{
  "n_layer": 15,
  "d_model": 256,
  "n_head": 8,
  "n_kv_head": 8,
  "head_dim": 32,
  "d_mlp": 1024,
  "vocab_size": 4096,
  "activation": "gelu",
  "norm": "layernorm",
  "norm_place": "pre",
  "norm_eps": 1e-06,
  "positions": "learned",
  "qk_norm": false,
  "attn_scale": 0.177,
  "bias": "none",
  "tie_embeddings": true,
  "parallel_block": false,
  "init": "normal",
  "init_std_qkv": 0.0312,
  "init_std_o": 0.0057,
  "init_std_up": 0.0312,
  "init_std_down": 0.0057,
  "optimizer": "soap_variant",
  "lr": 0.00362,
  "lr_mult_qkv": 0.4,
  "lr_mult_up": 0.899,
  "beta1": 0.95,
  "beta2": 0.95,
  "lr_head": 0.00915,
  "warmup_steps": 200,
  "schedule": "wsd",
  "decay_fraction": 0.752,
  "decay_shape": "linear",
  "final_lr_fraction": 0.05,
  "batch_tokens": 131072,
  "seq_len": 1024,
  "doc_mask": true,
  "train_tokens": 483500000,
  "steps": 3689,
  "dataset": "wikipedia_en"
}
Each number is 200 + 20 x the weight over its row's rms, rounded and kept within 0 to 999. Layers, rows and columns count from 0. The size before them is the row's rms in percent of the matrix's.

# down: layer 9 MLP down (transposed), 1024x256, rms 0.118, rows 453-479, columns 0-127
# up: layer 9 MLP up, 1024x256, rms 0.118, rows 454-480, columns 0-127
down453,096,212,215,195,200,219,217,209,196,201,190,199,223,198,185,179,222,202,173,218,173,171,215,215,211,223,181,182,247,205,161,236,219,187,217,212,145,179,205,217,217,223,158,201,167,224,234,193,205,210,190,198,183,185,195,200,198,216,170,204,202,222,190,213,196,159,211,193,216,217,160,213,223,203,231,182,199,209,204,228,212,188,240,200,224,170,219,216,207,202,241,213,216,186,229,204,181,201,218,193,239,208,217,177,204,166,216,199,203,157,199,217,251,207,203,199,186,233,169,208,194,229,183,177,212,188,179,232,187
up454,090,213,182,186,193,193,183,200,201,196,190,191,194,209,211,192,183,191,213,232,196,168,190,210,168,192,203,192,189,205,204,231,192,205,215,182,218,212,196,185,191,209,169,196,184,218,180,224,160,198,194,201,197,201,225,175,202,199,171,163,163,179,183,208,197,212,158,218,196,198,194,215,201,175,189,218,170,219,226,212,212,198,178,235,200,188,243,206,211,201,193,218,167,206,209,149,196,174,184,186,193,190,208,219,198,211,216,232,247,187,189,201,181,195,240,193,216,189,216,170,219,241,210,174,225,205,199,181,192
down454,094,209,199,236,229,207,202,188,217,175,189,185,199,217,191,199,207,225,210,147,215,217,196,188,232,195,191,219,190,203,215,160,201,181,195,194,220,192,162,237,203,193,189,221,197,230,196,194,191,190,201,225,227,236,206,192,218,210,219,203,222,170,176,215,213,207,182,181,213,181,231,211,214,208,208,158,233,231,213,188,146,167,192,204,211,168,203,206,180,230,225,188,232,193,219,166,172,194,204,211,174,173,231,202,236,213,196,214,161,224,202,182,184,220,205,188,211,194,211,195,163,211,212,227,181,215,213,201,212
up455,107,174,177,198,163,200,170,200,211,171,189,184,188,189,194,219,209,220,213,176,200,164,192,217,172,173,207,222,188,201,220,260,175,241,234,185,219,192,210,205,214,164,165,200,209,212,188,209,201,205,164,227,224,182,189,184,227,212,193,200,177,191,188,241,189,187,228,189,199,199,204,213,205,198,177,206,204,190,200,175,225,230,208,208,212,190,208,183,207,213,198,200,207,183,196,187,179,191,184,219,204,227,189,226,229,190,213,197,252,194,171,210,243,218,193,178,230,213,196,206,251,211,212,195,196,206,224,227,218
down455,105,189,219,157,195,190,214,199,187,206,199,208,197,224,190,215,203,208,223,153,218,200,211,242,224,197,179,255,189,212,209,201,160,197,232,168,150,177,220,225,234,210,205,194,214,169,188,204,244,223,220,172,208,202,209,202,211,193,212,180,201,220,204,229,218,195,191,173,205,161,206,188,213,201,202,220,244,180,204,187,195,218,220,213,207,193,149,209,218,214,202,171,175,205,175,212,194,181,226,210,210,220,192,150,184,162,231,202,184,184,169,190,230,203,194,211,205,228,212,180,203,183,205,136,195,214,191,180,175
up456,101,206,224,182,205,194,209,193,217,202,217,206,155,206,190,198,243,225,207,224,211,221,249,204,183,231,201,200,209,197,195,215,205,156,231,201,199,185,162,197,159,210,175,174,209,206,174,203,226,185,228,196,181,163,221,190,238,233,199,213,206,201,221,188,207,231,211,233,204,222,185,198,232,202,189,196,164,207,209,223,170,214,187,183,201,157,195,186,209,205,190,226,193,194,155,189,220,201,191,209,242,205,251,211,194,220,170,218,167,173,180,194,167,203,207,200,167,187,247,187,209,224,189,178,214,197,240,209,219
down456,101,218,270,186,206,182,209,190,206,202,197,197,196,195,209,248,181,214,189,193,208,192,208,196,161,227,193,208,248,192,208,207,182,185,182,185,200,188,191,238,222,180,199,185,182,196,198,210,152,216,207,191,182,201,198,204,156,164,170,212,196,214,192,228,173,189,228,191,207,208,224,215,184,234,182,207,189,190,219,185,221,192,213,196,224,217,183,219,244,182,197,213,210,217,205,198,225,218,209,213,211,220,197,217,241,234,207,171,186,202,175,228,165,196,222,187,225,240,178,185,209,241,192,202,236,209,220,182,218
up457,082,200,202,220,158,189,172,215,180,209,190,232,189,188,197,184,194,182,182,222,219,233,185,219,188,218,177,195,200,194,195,200,236,163,174,189,197,196,217,176,201,180,213,154,182,213,191,178,213,199,217,211,187,230,211,192,202,179,212,196,234,223,190,214,186,195,188,186,228,185,221,219,205,227,173,207,182,168,190,194,159,194,168,196,236,190,218,167,167,175,188,249,176,162,179,211,182,223,224,232,211,226,204,189,214,161,199,144,170,225,207,200,225,196,195,177,216,217,198,195,194,216,184,159,235,214,185,207,215
down457,090,215,213,205,223,227,184,173,227,236,201,211,204,240,160,185,214,192,241,143,187,209,209,233,198,207,180,174,185,205,220,232,198,211,243,212,205,207,178,201,211,233,192,235,177,213,205,188,189,174,223,200,203,185,195,159,212,182,190,203,177,207,196,204,206,223,201,185,198,225,180,191,194,200,238,184,221,190,194,148,204,208,225,218,225,194,237,198,171,188,191,175,234,179,174,200,222,194,199,203,217,207,174,153,237,182,158,211,207,221,179,198,206,195,232,195,198,214,193,202,212,199,226,188,166,232,209,212,201
up458,103,238,192,185,200,207,185,204,208,235,191,196,195,164,156,205,191,177,222,191,160,187,208,212,242,212,210,209,193,228,213,204,208,205,204,226,173,172,175,228,244,199,201,214,182,190,187,194,192,179,265,212,220,194,230,192,196,201,186,196,180,229,166,228,215,204,161,202,200,198,175,188,199,200,179,213,182,194,202,218,180,213,211,209,198,219,235,222,203,174,199,193,193,194,177,239,188,224,207,157,181,195,216,194,200,208,210,170,187,205,163,195,199,172,192,213,222,210,205,209,195,184,198,199,229,196,230,200,210
down458,102,178,187,193,193,188,214,202,193,202,219,198,207,237,205,183,209,209,197,184,209,212,209,197,209,204,188,212,206,197,176,205,185,204,192,162,184,161,231,195,162,216,185,179,196,198,178,215,217,211,196,197,174,186,223,218,181,190,193,198,220,191,196,167,194,201,198,222,216,182,199,185,217,185,208,135,148,195,213,148,169,221,196,190,212,198,169,180,186,191,225,184,174,219,196,196,220,159,183,214,198,200,198,178,194,194,184,204,193,174,174,203,182,216,238,170,234,208,196,202,200,197,194,185,171,190,236,203,169
up459,095,182,189,220,204,225,191,222,218,196,203,214,182,201,202,217,204,249,213,213,229,201,172,193,208,192,153,205,216,195,230,217,210,220,188,200,216,183,200,232,206,224,220,154,216,190,218,225,236,173,235,177,218,194,190,174,197,182,192,161,196,226,186,172,179,169,175,191,193,172,221,241,229,228,184,195,204,197,174,171,209,198,213,206,211,187,205,163,178,213,184,223,184,225,193,185,215,200,230,206,209,187,211,212,235,180,202,226,191,202,230,218,178,203,199,220,193,217,186,194,203,188,230,205,195,218,203,199,194
down459,089,220,187,220,209,208,195,206,195,200,189,217,204,210,188,224,194,182,213,201,209,201,196,174,214,169,214,225,202,236,205,233,172,196,171,214,175,217,196,216,197,184,202,226,197,169,189,232,216,170,185,204,228,197,203,233,177,213,221,210,220,207,217,175,216,215,184,209,232,188,183,188,167,196,253,231,176,187,234,195,214,195,187,221,211,212,171,199,226,213,191,190,215,173,206,215,155,191,196,242,229,208,201,238,165,211,215,203,176,182,225,211,216,211,194,203,206,195,167,182,182,190,205,188,183,207,194,226,207
up460,107,194,213,222,194,214,178,190,191,195,188,197,174,207,198,175,216,190,214,195,211,181,213,208,210,216,228,172,225,201,216,215,228,192,189,178,178,193,190,201,222,212,167,182,213,212,194,180,212,171,182,182,174,203,192,182,205,204,153,187,200,234,164,228,188,180,217,222,236,208,212,189,217,234,200,202,216,174,187,218,221,221,214,216,178,208,218,162,164,232,201,189,216,248,143,225,198,201,222,219,216,198,239,205,181,177,208,210,187,223,196,185,239,185,195,213,189,219,157,177,173,239,202,228,190,227,224,195,215
down460,101,191,192,181,247,214,230,203,234,187,236,194,218,212,151,215,214,213,204,174,162,189,205,205,202,222,223,206,211,208,210,196,186,210,215,206,169,166,188,226,232,189,194,206,193,224,200,225,207,188,226,191,209,192,226,192,171,222,219,216,183,210,204,235,198,203,195,245,210,185,211,196,193,187,195,193,175,194,228,191,223,197,212,214,221,185,190,150,206,199,225,201,181,212,201,187,181,191,182,186,196,207,186,221,177,185,165,237,208,146,230,200,213,181,196,280,208,188,150,177,175,213,186,225,184,190,181,217,206
up461,106,210,195,193,260,189,179,169,218,195,204,234,221,175,247,157,178,191,204,188,211,233,205,214,187,160,187,207,232,222,199,213,213,212,203,224,190,226,217,201,223,173,197,209,183,198,182,180,204,176,184,198,242,201,212,200,191,223,195,222,231,199,236,198,211,186,199,244,194,203,190,215,165,188,223,188,223,190,227,209,200,192,181,200,191,213,195,188,213,228,188,154,168,217,192,187,213,178,186,221,208,199,198,194,198,201,159,175,192,203,209,181,212,216,187,208,215,190,216,207,216,255,187,243,213,164,166,195,199
down461,115,178,217,181,210,200,196,215,199,151,197,210,204,204,235,212,227,164,189,226,230,187,199,232,199,220,170,226,198,221,194,184,213,233,201,231,181,204,214,213,176,190,185,162,211,186,208,245,203,196,189,208,217,182,169,195,235,189,200,214,185,232,237,216,181,177,199,183,209,191,214,188,207,177,219,181,205,226,176,189,190,231,190,221,199,191,208,184,179,205,187,204,205,196,201,239,205,189,176,217,185,195,230,227,201,177,208,214,199,232,218,215,182,212,227,207,178,229,196,221,218,220,215,198,228,224,192,198,212
up462,096,185,219,221,212,218,193,194,168,179,186,184,189,193,167,212,212,162,191,213,220,200,193,196,220,185,201,174,175,221,219,157,186,236,204,207,197,182,198,176,241,144,218,165,190,197,188,184,214,185,202,225,224,237,245,200,227,173,195,187,197,204,183,178,190,219,230,158,185,191,216,217,199,206,198,173,217,202,210,210,230,206,208,221,201,199,199,189,206,211,203,227,213,201,214,196,217,159,212,219,219,201,210,210,195,224,212,232,221,161,230,205,179,188,238,176,189,226,178,183,198,172,187,206,227,224,179,206,214
down462,098,209,201,202,203,206,176,211,217,192,195,165,222,210,194,236,199,163,188,220,244,215,217,201,217,200,170,169,190,189,231,172,197,252,184,198,209,200,192,219,182,190,221,211,184,241,215,232,221,193,210,208,178,190,180,223,179,214,164,205,155,220,205,203,221,178,189,224,186,195,200,208,197,196,189,176,230,181,207,215,184,196,209,203,227,190,185,182,202,186,228,184,218,203,201,182,166,192,207,183,198,171,224,191,210,216,171,240,188,196,232,232,171,183,222,165,205,233,203,188,226,194,217,216,217,209,177,240,205
up463,094,204,187,210,196,192,217,207,205,206,223,207,229,173,206,254,173,223,208,199,206,205,171,176,175,176,173,186,178,168,191,199,232,192,240,198,215,238,197,221,219,194,170,180,212,194,206,199,199,225,208,199,186,191,201,203,215,202,194,205,193,202,201,211,184,219,179,180,245,200,209,191,208,232,235,182,184,259,235,212,197,225,194,195,164,201,227,192,195,224,219,208,212,157,182,197,206,226,177,220,220,203,208,229,202,172,194,188,203,221,182,194,191,155,210,220,243,183,146,180,189,201,233,205,212,191,189,208,219
down463,090,178,170,196,196,198,195,184,237,204,212,183,189,199,210,170,198,189,196,212,207,169,234,211,194,217,169,230,203,187,190,212,198,175,192,184,203,205,184,228,195,217,201,203,215,240,211,215,194,183,216,171,216,231,150,165,174,226,206,195,198,187,179,183,182,201,174,193,194,216,155,187,199,189,208,218,206,195,184,217,219,194,214,218,196,203,210,197,185,196,213,215,195,163,185,209,211,209,210,188,169,192,211,208,188,225,206,208,203,205,219,191,205,178,232,222,195,166,211,190,195,217,233,235,206,201,225,181,216
up464,104,230,190,211,221,191,207,208,195,148,208,198,195,177,194,225,217,233,240,186,243,190,219,210,163,193,207,215,199,166,199,201,217,186,170,213,206,205,216,179,223,207,229,170,187,208,188,197,196,198,192,208,206,197,272,187,221,219,222,207,231,199,197,213,174,211,180,185,220,197,170,184,209,180,216,197,179,248,183,213,200,189,219,193,189,236,162,200,208,193,183,218,210,194,189,196,189,190,178,229,215,217,241,192,201,175,211,208,228,197,189,202,179,188,193,214,171,189,189,198,185,193,158,235,219,201,229,193,206
down464,100,162,203,197,161,203,224,199,200,222,182,194,194,210,225,169,221,207,218,183,231,169,222,192,203,179,157,207,179,179,232,228,181,203,194,221,207,194,220,169,179,189,189,184,192,178,176,184,226,196,149,221,220,219,232,207,177,219,203,213,195,176,225,210,192,211,213,211,185,197,174,234,210,201,175,170,214,178,221,204,211,198,222,199,190,237,186,200,188,186,228,161,200,203,196,219,212,202,199,191,188,203,261,208,183,159,209,193,198,186,187,190,205,198,170,217,228,186,178,195,242,219,167,204,161,220,222,189,203
up465,075,208,208,169,211,186,204,168,219,206,223,212,200,216,219,164,185,200,216,185,181,223,198,190,180,174,185,213,186,225,190,200,187,173,188,241,194,173,197,216,229,171,191,169,193,224,204,175,207,192,230,171,197,182,199,201,219,180,202,179,186,217,213,201,221,239,198,214,191,221,209,215,204,175,242,198,205,237,213,168,194,165,204,196,242,194,180,215,224,226,178,178,178,218,188,210,160,218,156,204,201,186,201,207,183,217,196,180,201,210,218,206,177,247,208,207,222,184,181,208,211,192,232,197,196,229,187,174,166
down465,089,196,184,214,194,164,203,213,185,200,213,232,189,226,190,190,149,206,227,214,182,198,218,191,213,212,239,187,181,189,216,244,180,198,228,199,237,199,197,187,158,214,231,206,211,179,216,192,209,205,206,218,184,209,211,184,204,240,192,180,218,203,246,186,181,212,207,199,176,210,203,228,177,220,173,222,184,222,201,199,199,236,178,201,223,203,218,189,171,200,214,219,212,171,200,220,237,233,223,183,222,199,198,187,203,189,188,163,216,209,168,196,200,213,172,178,204,197,213,194,182,227,214,208,212,226,172,204,155
up466,106,213,217,188,238,198,234,235,202,194,208,209,207,208,190,198,205,203,228,239,210,226,202,212,155,193,220,172,203,166,224,185,200,224,167,217,189,163,206,197,204,152,200,225,217,207,195,215,182,208,211,211,210,205,186,158,239,211,193,187,204,232,207,154,191,244,212,232,197,198,197,183,200,198,213,197,185,190,194,221,164,217,196,227,183,184,194,227,215,208,193,200,228,186,164,176,191,231,221,156,212,200,180,212,227,222,209,200,196,209,202,191,176,213,218,230,176,181,167,211,220,204,245,204,180,206,214,163,179
down466,122,179,163,187,168,198,200,202,203,207,189,193,200,164,218,230,195,220,234,205,230,209,215,193,165,170,245,201,189,216,163,213,206,220,195,214,231,207,177,217,195,174,203,222,185,201,215,194,186,187,216,199,193,215,215,190,246,217,219,178,203,182,182,202,190,205,203,195,195,208,203,190,202,183,214,199,179,244,196,199,229,216,144,239,224,228,200,245,248,192,203,204,207,221,206,173,211,191,252,226,199,172,211,193,215,170,182,204,215,213,200,195,230,230,183,176,188,173,181,204,209,188,200,206,182,222,202,238,197
up467,111,201,190,237,214,210,208,203,191,181,197,219,210,215,223,165,176,212,221,173,189,190,201,193,262,213,215,184,160,175,200,168,186,192,227,212,221,182,202,204,199,180,200,234,201,194,227,192,195,171,198,206,198,226,181,191,202,179,183,168,240,220,216,223,188,240,237,197,211,182,198,216,213,217,221,173,209,191,197,200,198,155,198,201,192,209,199,187,186,177,196,187,215,193,126,190,189,207,156,190,188,196,198,217,206,187,199,212,199,213,211,190,191,212,227,190,174,211,217,208,214,200,191,204,199,241,207,186,226
down467,105,191,188,234,211,167,208,193,171,173,181,207,217,208,205,196,201,218,209,235,216,236,202,200,180,210,226,190,231,231,215,189,204,191,235,190,197,166,183,186,188,211,195,183,228,225,185,198,185,172,202,162,280,185,211,199,249,201,199,162,194,200,193,166,209,238,215,200,210,213,213,182,209,212,225,213,247,214,173,199,211,210,221,194,202,234,165,201,191,177,171,190,185,247,208,202,209,233,166,224,197,199,188,197,190,238,216,158,214,202,203,206,219,221,185,149,234,189,178,217,214,175,224,163,191,181,186,222,161
up468,106,252,226,203,203,201,214,180,202,185,179,204,210,185,195,205,180,203,173,247,197,182,183,184,218,181,212,232,204,264,225,219,200,199,186,210,201,203,179,209,196,199,251,207,190,233,185,168,194,220,186,178,194,206,209,183,196,185,223,186,206,178,246,209,211,221,171,207,205,188,199,223,177,201,209,204,219,195,240,222,230,213,188,265,209,188,224,177,160,230,203,163,206,211,203,194,182,207,213,189,203,209,181,190,187,188,176,205,172,202,213,170,196,178,231,181,230,187,219,200,207,217,187,190,182,232,184,269,233
down468,105,215,203,190,217,211,184,165,186,189,207,157,219,204,189,195,191,186,202,202,173,241,183,222,186,224,152,186,241,197,173,187,228,191,229,226,189,189,245,198,225,223,175,207,235,176,207,189,212,195,212,226,185,216,150,190,196,159,189,205,199,164,185,204,176,243,206,209,260,220,180,216,227,202,209,202,232,187,210,211,203,205,193,198,215,201,153,197,184,240,206,184,190,204,201,212,181,186,205,204,186,162,216,212,208,191,203,209,187,190,196,222,192,189,190,178,222,226,187,185,224,214,186,198,207,186,203,232,222
up469,098,181,210,174,213,213,194,167,228,183,202,194,207,237,207,189,206,214,182,185,184,178,175,216,159,195,170,209,163,210,223,202,214,193,184,196,185,200,203,195,166,175,197,195,210,228,184,209,194,179,202,198,174,158,194,196,161,204,178,202,189,195,210,206,193,196,194,188,201,197,221,204,175,219,211,192,206,219,176,169,248,212,187,197,219,208,186,235,249,191,187,215,173,201,175,181,222,167,161,198,249,209,151,200,195,180,222,212,193,192,202,222,245,203,175,195,197,167,179,217,171,212,214,183,173,224,177,201,184
down469,100,198,193,233,198,195,215,194,211,232,223,224,213,195,176,219,232,198,211,212,189,159,202,211,190,243,173,207,227,232,229,194,204,211,209,191,214,182,196,240,226,175,200,191,179,201,229,201,181,190,183,152,213,197,210,193,203,195,178,213,191,189,188,219,220,198,211,205,183,164,134,189,209,176,167,214,182,216,220,209,203,191,163,208,175,208,183,202,184,194,202,219,184,223,199,206,202,194,198,228,195,150,191,222,198,181,202,209,200,190,226,201,186,214,226,172,188,210,211,211,203,196,229,189,206,193,222,182,227
up470,108,210,160,215,171,206,212,203,194,181,216,172,221,178,193,235,206,171,199,221,185,199,155,213,207,164,214,172,194,204,206,173,242,218,220,184,202,189,224,218,238,194,211,229,204,204,205,194,224,200,212,194,239,205,215,194,180,196,184,167,195,162,197,194,190,205,175,176,207,208,216,183,233,197,162,192,188,203,227,205,185,214,163,234,243,223,212,191,220,196,229,199,215,214,214,183,221,206,194,215,219,229,214,183,231,210,232,205,205,212,215,201,162,191,220,211,199,181,230,188,229,206,238,213,213,197,147,199,176
down470,100,206,239,207,214,197,195,182,179,206,180,167,207,190,206,207,196,181,204,233,201,210,179,216,222,206,208,181,208,165,185,184,207,224,178,202,184,190,184,215,240,194,226,167,196,198,206,180,220,196,194,214,193,218,215,160,195,171,218,209,196,161,171,210,202,182,207,199,191,142,241,217,196,201,176,205,175,187,216,228,169,191,203,215,196,168,180,153,198,231,236,228,160,178,189,219,180,182,202,215,191,168,209,190,184,205,229,188,194,182,216,196,179,171,177,183,195,219,176,203,199,182,206,197,178,209,167,206,186
up471,092,224,199,217,173,188,189,194,219,207,194,185,198,195,181,171,191,189,170,177,238,191,182,202,189,226,177,204,212,205,199,185,203,193,204,219,207,226,232,179,236,222,139,231,207,215,153,177,188,234,201,198,180,207,210,199,223,197,207,215,192,221,227,206,221,186,209,227,193,206,204,214,174,194,200,175,177,219,200,198,183,169,217,203,178,222,208,221,178,196,186,211,210,214,167,212,172,169,172,242,216,217,205,201,173,150,199,190,184,208,234,204,210,231,229,225,184,232,200,206,206,200,195,204,201,217,218,214,237
down471,091,198,186,213,166,217,195,236,204,203,203,227,210,204,217,216,185,231,196,192,172,226,212,195,181,198,192,186,183,190,219,199,217,195,179,172,213,170,178,194,187,178,217,167,177,242,228,234,205,171,176,206,203,187,229,220,185,223,228,194,203,168,156,170,231,191,197,210,244,189,212,197,198,191,208,241,220,187,187,218,164,179,176,188,225,214,212,178,254,230,202,189,151,195,208,198,202,193,184,175,168,209,200,173,215,219,234,241,192,208,161,234,158,171,184,177,216,199,218,220,195,216,185,222,197,177,235,208,182
up472,105,185,181,185,165,186,215,175,227,197,215,191,202,190,209,197,192,187,178,174,223,190,200,220,195,237,166,187,201,205,209,191,199,206,187,223,190,190,219,174,225,186,180,188,191,183,199,194,238,200,222,194,167,223,194,223,220,185,221,187,194,173,212,192,188,188,187,192,175,199,196,218,205,205,204,190,185,216,204,210,212,210,195,231,191,195,216,146,248,224,219,215,156,208,226,201,215,217,203,200,241,166,164,194,168,193,204,215,192,241,191,205,177,209,165,196,198,196,199,179,214,220,253,230,192,187,210,194,218
down472,104,194,171,171,215,199,201,215,177,183,210,215,186,188,189,231,224,216,188,243,170,197,213,188,224,216,171,190,212,199,184,194,206,218,227,162,216,156,206,194,195,244,231,189,188,177,225,201,201,165,189,213,211,205,211,195,203,219,214,198,175,198,201,185,166,171,234,172,196,224,198,192,189,180,199,192,222,233,207,182,223,177,177,164,195,214,196,213,214,140,174,203,201,208,173,200,204,192,209,191,173,207,215,200,180,206,176,214,194,221,172,154,213,162,179,244,209,172,192,194,204,208,197,220,221,226,196,235,177
up473,104,200,220,192,212,196,176,202,227,194,181,197,191,205,221,212,205,228,200,212,238,182,171,215,222,157,219,219,181,213,220,191,185,199,211,184,202,216,187,227,186,164,215,202,186,173,203,219,200,170,196,215,199,193,188,178,203,226,201,184,210,204,229,174,213,185,224,192,219,220,207,233,218,214,193,168,204,198,228,188,239,201,228,213,208,189,202,238,204,238,194,171,189,192,197,224,238,211,211,164,199,191,198,189,169,174,223,198,229,192,186,190,171,200,220,192,216,216,169,202,208,179,186,200,202,195,172,183,206
down473,108,198,175,206,181,213,217,190,211,231,217,219,220,185,189,199,199,190,203,204,220,232,211,158,180,201,170,140,194,194,189,203,201,177,221,216,230,210,208,215,175,186,178,240,239,180,195,208,206,231,207,204,208,147,193,204,217,181,234,182,207,204,182,200,226,221,212,208,186,201,197,182,196,224,200,222,210,180,190,209,178,220,180,196,193,254,208,189,202,212,197,197,134,201,208,170,199,189,233,175,191,189,195,163,198,196,184,204,168,178,193,193,221,200,217,170,195,196,207,196,222,185,215,188,225,176,212,200,208
up474,091,189,222,186,223,190,193,235,245,183,204,209,211,197,233,177,208,212,213,188,203,199,206,227,242,168,242,170,229,194,219,215,191,200,208,200,210,243,180,209,231,216,211,162,198,179,192,176,203,185,199,216,207,217,222,177,184,222,195,206,252,180,181,180,200,219,207,185,200,207,184,206,224,226,205,226,200,210,188,221,215,213,177,170,184,196,172,184,203,150,166,196,194,203,208,217,163,185,222,194,174,168,239,227,210,185,217,178,181,223,207,209,198,180,206,181,214,267,199,188,230,185,174,197,237,213,190,183,188
down474,087,195,178,187,198,170,220,229,207,209,228,213,195,175,188,216,211,205,208,214,188,230,201,191,198,219,190,175,220,201,184,154,181,205,180,195,215,180,172,157,160,201,225,217,208,218,195,216,208,197,208,177,171,203,195,225,234,194,228,171,188,194,203,197,166,211,224,197,179,145,231,189,181,223,189,213,207,197,199,180,188,211,221,235,208,199,229,247,204,220,213,201,220,206,197,172,238,193,194,209,185,222,191,186,192,200,210,197,211,173,186,185,204,229,219,224,200,165,210,201,156,216,193,156,186,223,203,229,218
up475,099,196,199,216,198,180,218,205,175,194,221,242,188,208,201,216,174,160,204,223,199,197,180,187,161,143,211,199,234,205,196,219,243,169,205,190,198,189,216,213,184,206,213,189,220,177,201,196,206,209,211,208,207,193,212,202,204,164,190,209,205,209,192,181,183,184,215,200,176,233,185,221,188,150,153,215,197,172,206,174,224,172,174,199,167,236,165,228,201,187,180,219,191,144,203,202,212,202,183,199,218,199,182,209,200,217,222,206,178,230,206,204,211,181,222,218,207,210,224,228,229,189,186,236,196,162,175,218,216
down475,099,220,234,189,230,200,186,150,211,217,194,238,198,198,203,170,161,214,211,185,201,207,171,215,211,202,180,170,194,192,186,215,215,198,199,173,188,216,204,206,223,177,219,206,251,235,213,173,233,205,215,215,203,181,193,219,179,174,178,181,178,193,241,208,210,195,213,206,174,174,195,183,174,200,194,204,229,210,158,186,181,231,190,204,213,216,197,232,211,194,172,212,221,226,196,207,206,217,183,194,207,203,248,213,177,200,176,208,176,213,194,186,196,198,174,214,202,240,207,186,277,230,199,189,240,215,205,179,168
up476,098,202,218,178,250,192,209,175,201,159,226,182,193,186,201,223,187,222,212,179,195,217,211,207,208,225,224,220,220,201,158,184,192,210,181,190,176,236,227,213,227,170,191,227,202,184,218,185,212,205,252,204,188,189,175,192,236,185,186,197,199,198,205,191,164,239,208,196,198,210,184,155,192,196,190,183,219,201,197,211,200,163,224,211,176,220,195,184,194,210,209,209,203,215,205,233,185,210,201,168,211,151,193,209,220,225,226,196,188,175,221,215,184,175,205,199,221,190,210,193,234,216,181,218,171,198,184,200,206
down476,099,182,208,177,215,196,187,203,225,164,207,170,183,196,211,192,160,226,160,235,198,179,188,196,207,206,175,175,203,198,201,208,162,194,157,189,173,203,198,171,191,193,185,178,226,235,202,176,209,211,181,199,243,211,185,181,190,193,184,192,200,206,193,199,177,199,198,188,197,211,268,187,202,193,212,181,220,171,191,203,212,171,195,187,209,154,190,164,234,205,238,211,202,165,194,224,199,223,193,206,193,201,206,210,192,212,194,191,184,185,233,192,188,228,204,187,191,175,179,216,206,206,198,197,148,209,149,207,211
up477,107,216,194,212,204,186,240,192,240,203,176,157,199,176,209,159,178,210,181,217,196,161,193,230,200,160,214,190,203,197,220,207,201,215,182,227,195,223,195,168,216,185,231,220,181,227,164,214,204,187,209,216,197,203,193,199,228,169,183,164,213,193,209,225,215,200,159,197,180,229,174,191,217,195,178,239,179,207,219,210,203,203,209,191,188,207,216,186,225,225,208,205,211,185,204,181,196,190,199,199,192,191,226,221,184,214,194,210,231,187,195,223,196,237,224,215,191,188,197,216,180,209,174,175,197,214,163,216,236
down477,101,175,235,204,199,174,205,210,195,192,205,190,160,201,226,208,181,193,176,216,229,152,183,198,229,177,194,177,219,218,184,197,196,207,225,180,194,166,204,191,177,202,203,202,201,234,203,208,208,202,125,190,199,236,206,208,232,224,175,172,201,184,189,223,213,201,209,170,237,196,181,220,170,175,183,205,218,201,193,187,201,163,196,217,209,180,229,162,170,182,214,215,164,221,222,183,201,229,211,228,190,207,213,171,169,212,209,220,207,217,167,229,197,203,245,193,168,220,208,184,177,171,227,203,222,179,197,202,164
up478,101,227,190,206,197,185,168,222,199,164,162,206,170,229,200,169,186,208,201,237,231,233,188,219,211,191,201,183,194,175,211,201,205,218,198,213,189,199,214,216,214,176,198,180,174,226,181,198,190,183,184,205,207,194,224,164,208,166,237,203,232,221,209,164,194,202,202,221,200,231,224,211,187,210,187,191,196,183,220,204,202,161,191,219,180,184,171,207,162,196,197,199,181,200,200,173,218,214,175,198,197,185,210,194,188,177,165,182,189,154,182,218,211,184,174,207,218,188,202,204,200,239,205,240,174,198,194,205,181
down478,108,170,195,207,174,198,188,207,202,210,167,173,181,173,189,166,224,230,212,202,194,193,172,175,212,214,166,183,196,208,186,230,187,144,191,204,202,201,206,202,216,206,173,154,154,175,234,205,207,177,222,151,189,198,205,202,168,219,217,210,177,190,196,183,205,208,183,171,208,230,243,203,202,212,200,177,171,162,183,154,247,158,214,216,180,190,225,199,226,162,211,177,224,197,212,225,204,179,203,196,180,182,213,211,217,188,183,180,235,224,189,197,185,216,215,228,205,201,221,225,212,210,217,209,185,230,221,190,221
up479,094,170,192,248,211,196,167,213,163,221,183,197,246,223,192,234,205,211,190,220,242,153,170,228,206,204,190,205,212,204,181,195,206,182,212,190,196,186,189,182,225,194,177,209,224,237,173,202,158,200,214,233,187,201,248,180,193,206,200,225,207,203,202,201,191,178,196,231,190,187,186,207,224,196,150,199,177,196,207,210,157,206,190,177,232,198,188,239,195,197,235,180,174,165,199,212,199,183,253,196,180,187,212,194,211,227,198,208,191,210,171,208,221,220,227,182,207,175,174,203,189,191,209,215,187,217,178,163,187
down479,091,198,210,197,211,159,231,213,232,229,202,201,208,207,195,183,183,220,197,203,168,190,226,204,206,237,176,196,179,208,180,168,172,199,235,223,243,213,208,202,204,227,214,203,184,203,188,200,204,187,202,178,204,201,230,227,193,213,168,180,198,212,192,197,194,204,187,210,206,201,168,178,188,185,196,194,194,212,204,207,184,185,203,188,163,164,174,237,201,202,182,211,160,225,217,185,204,171,202,213,205,189,216,210,189,168,198,212,183,194,172,138,216,230,220,167,209,161,193,210,158,177,205,189,209,225,188,216,215
up480,095,183,205,207,219,187,178,219,209,212,164,230,184,228,194,197,177,186,181,147,226,202,193,209,209,179,240,182,186,205,231,216,227,130,203,209,204,210,192,190,185,196,231,217,181,210,166,189,214,180,163,177,212,195,215,210,208,187,185,218,230,229,205,220,227,192,222,201,191,202,177,232,218,205,211,209,180,205,189,213,206,198,214,208,196,217,196,172,206,200,200,211,232,196,204,190,206,230,219,199,204,220,178,245,204,203,218,158,204,209,227,217,204,205,212,194,182,190,216,201,193,186,190,203,208,229,144,202,210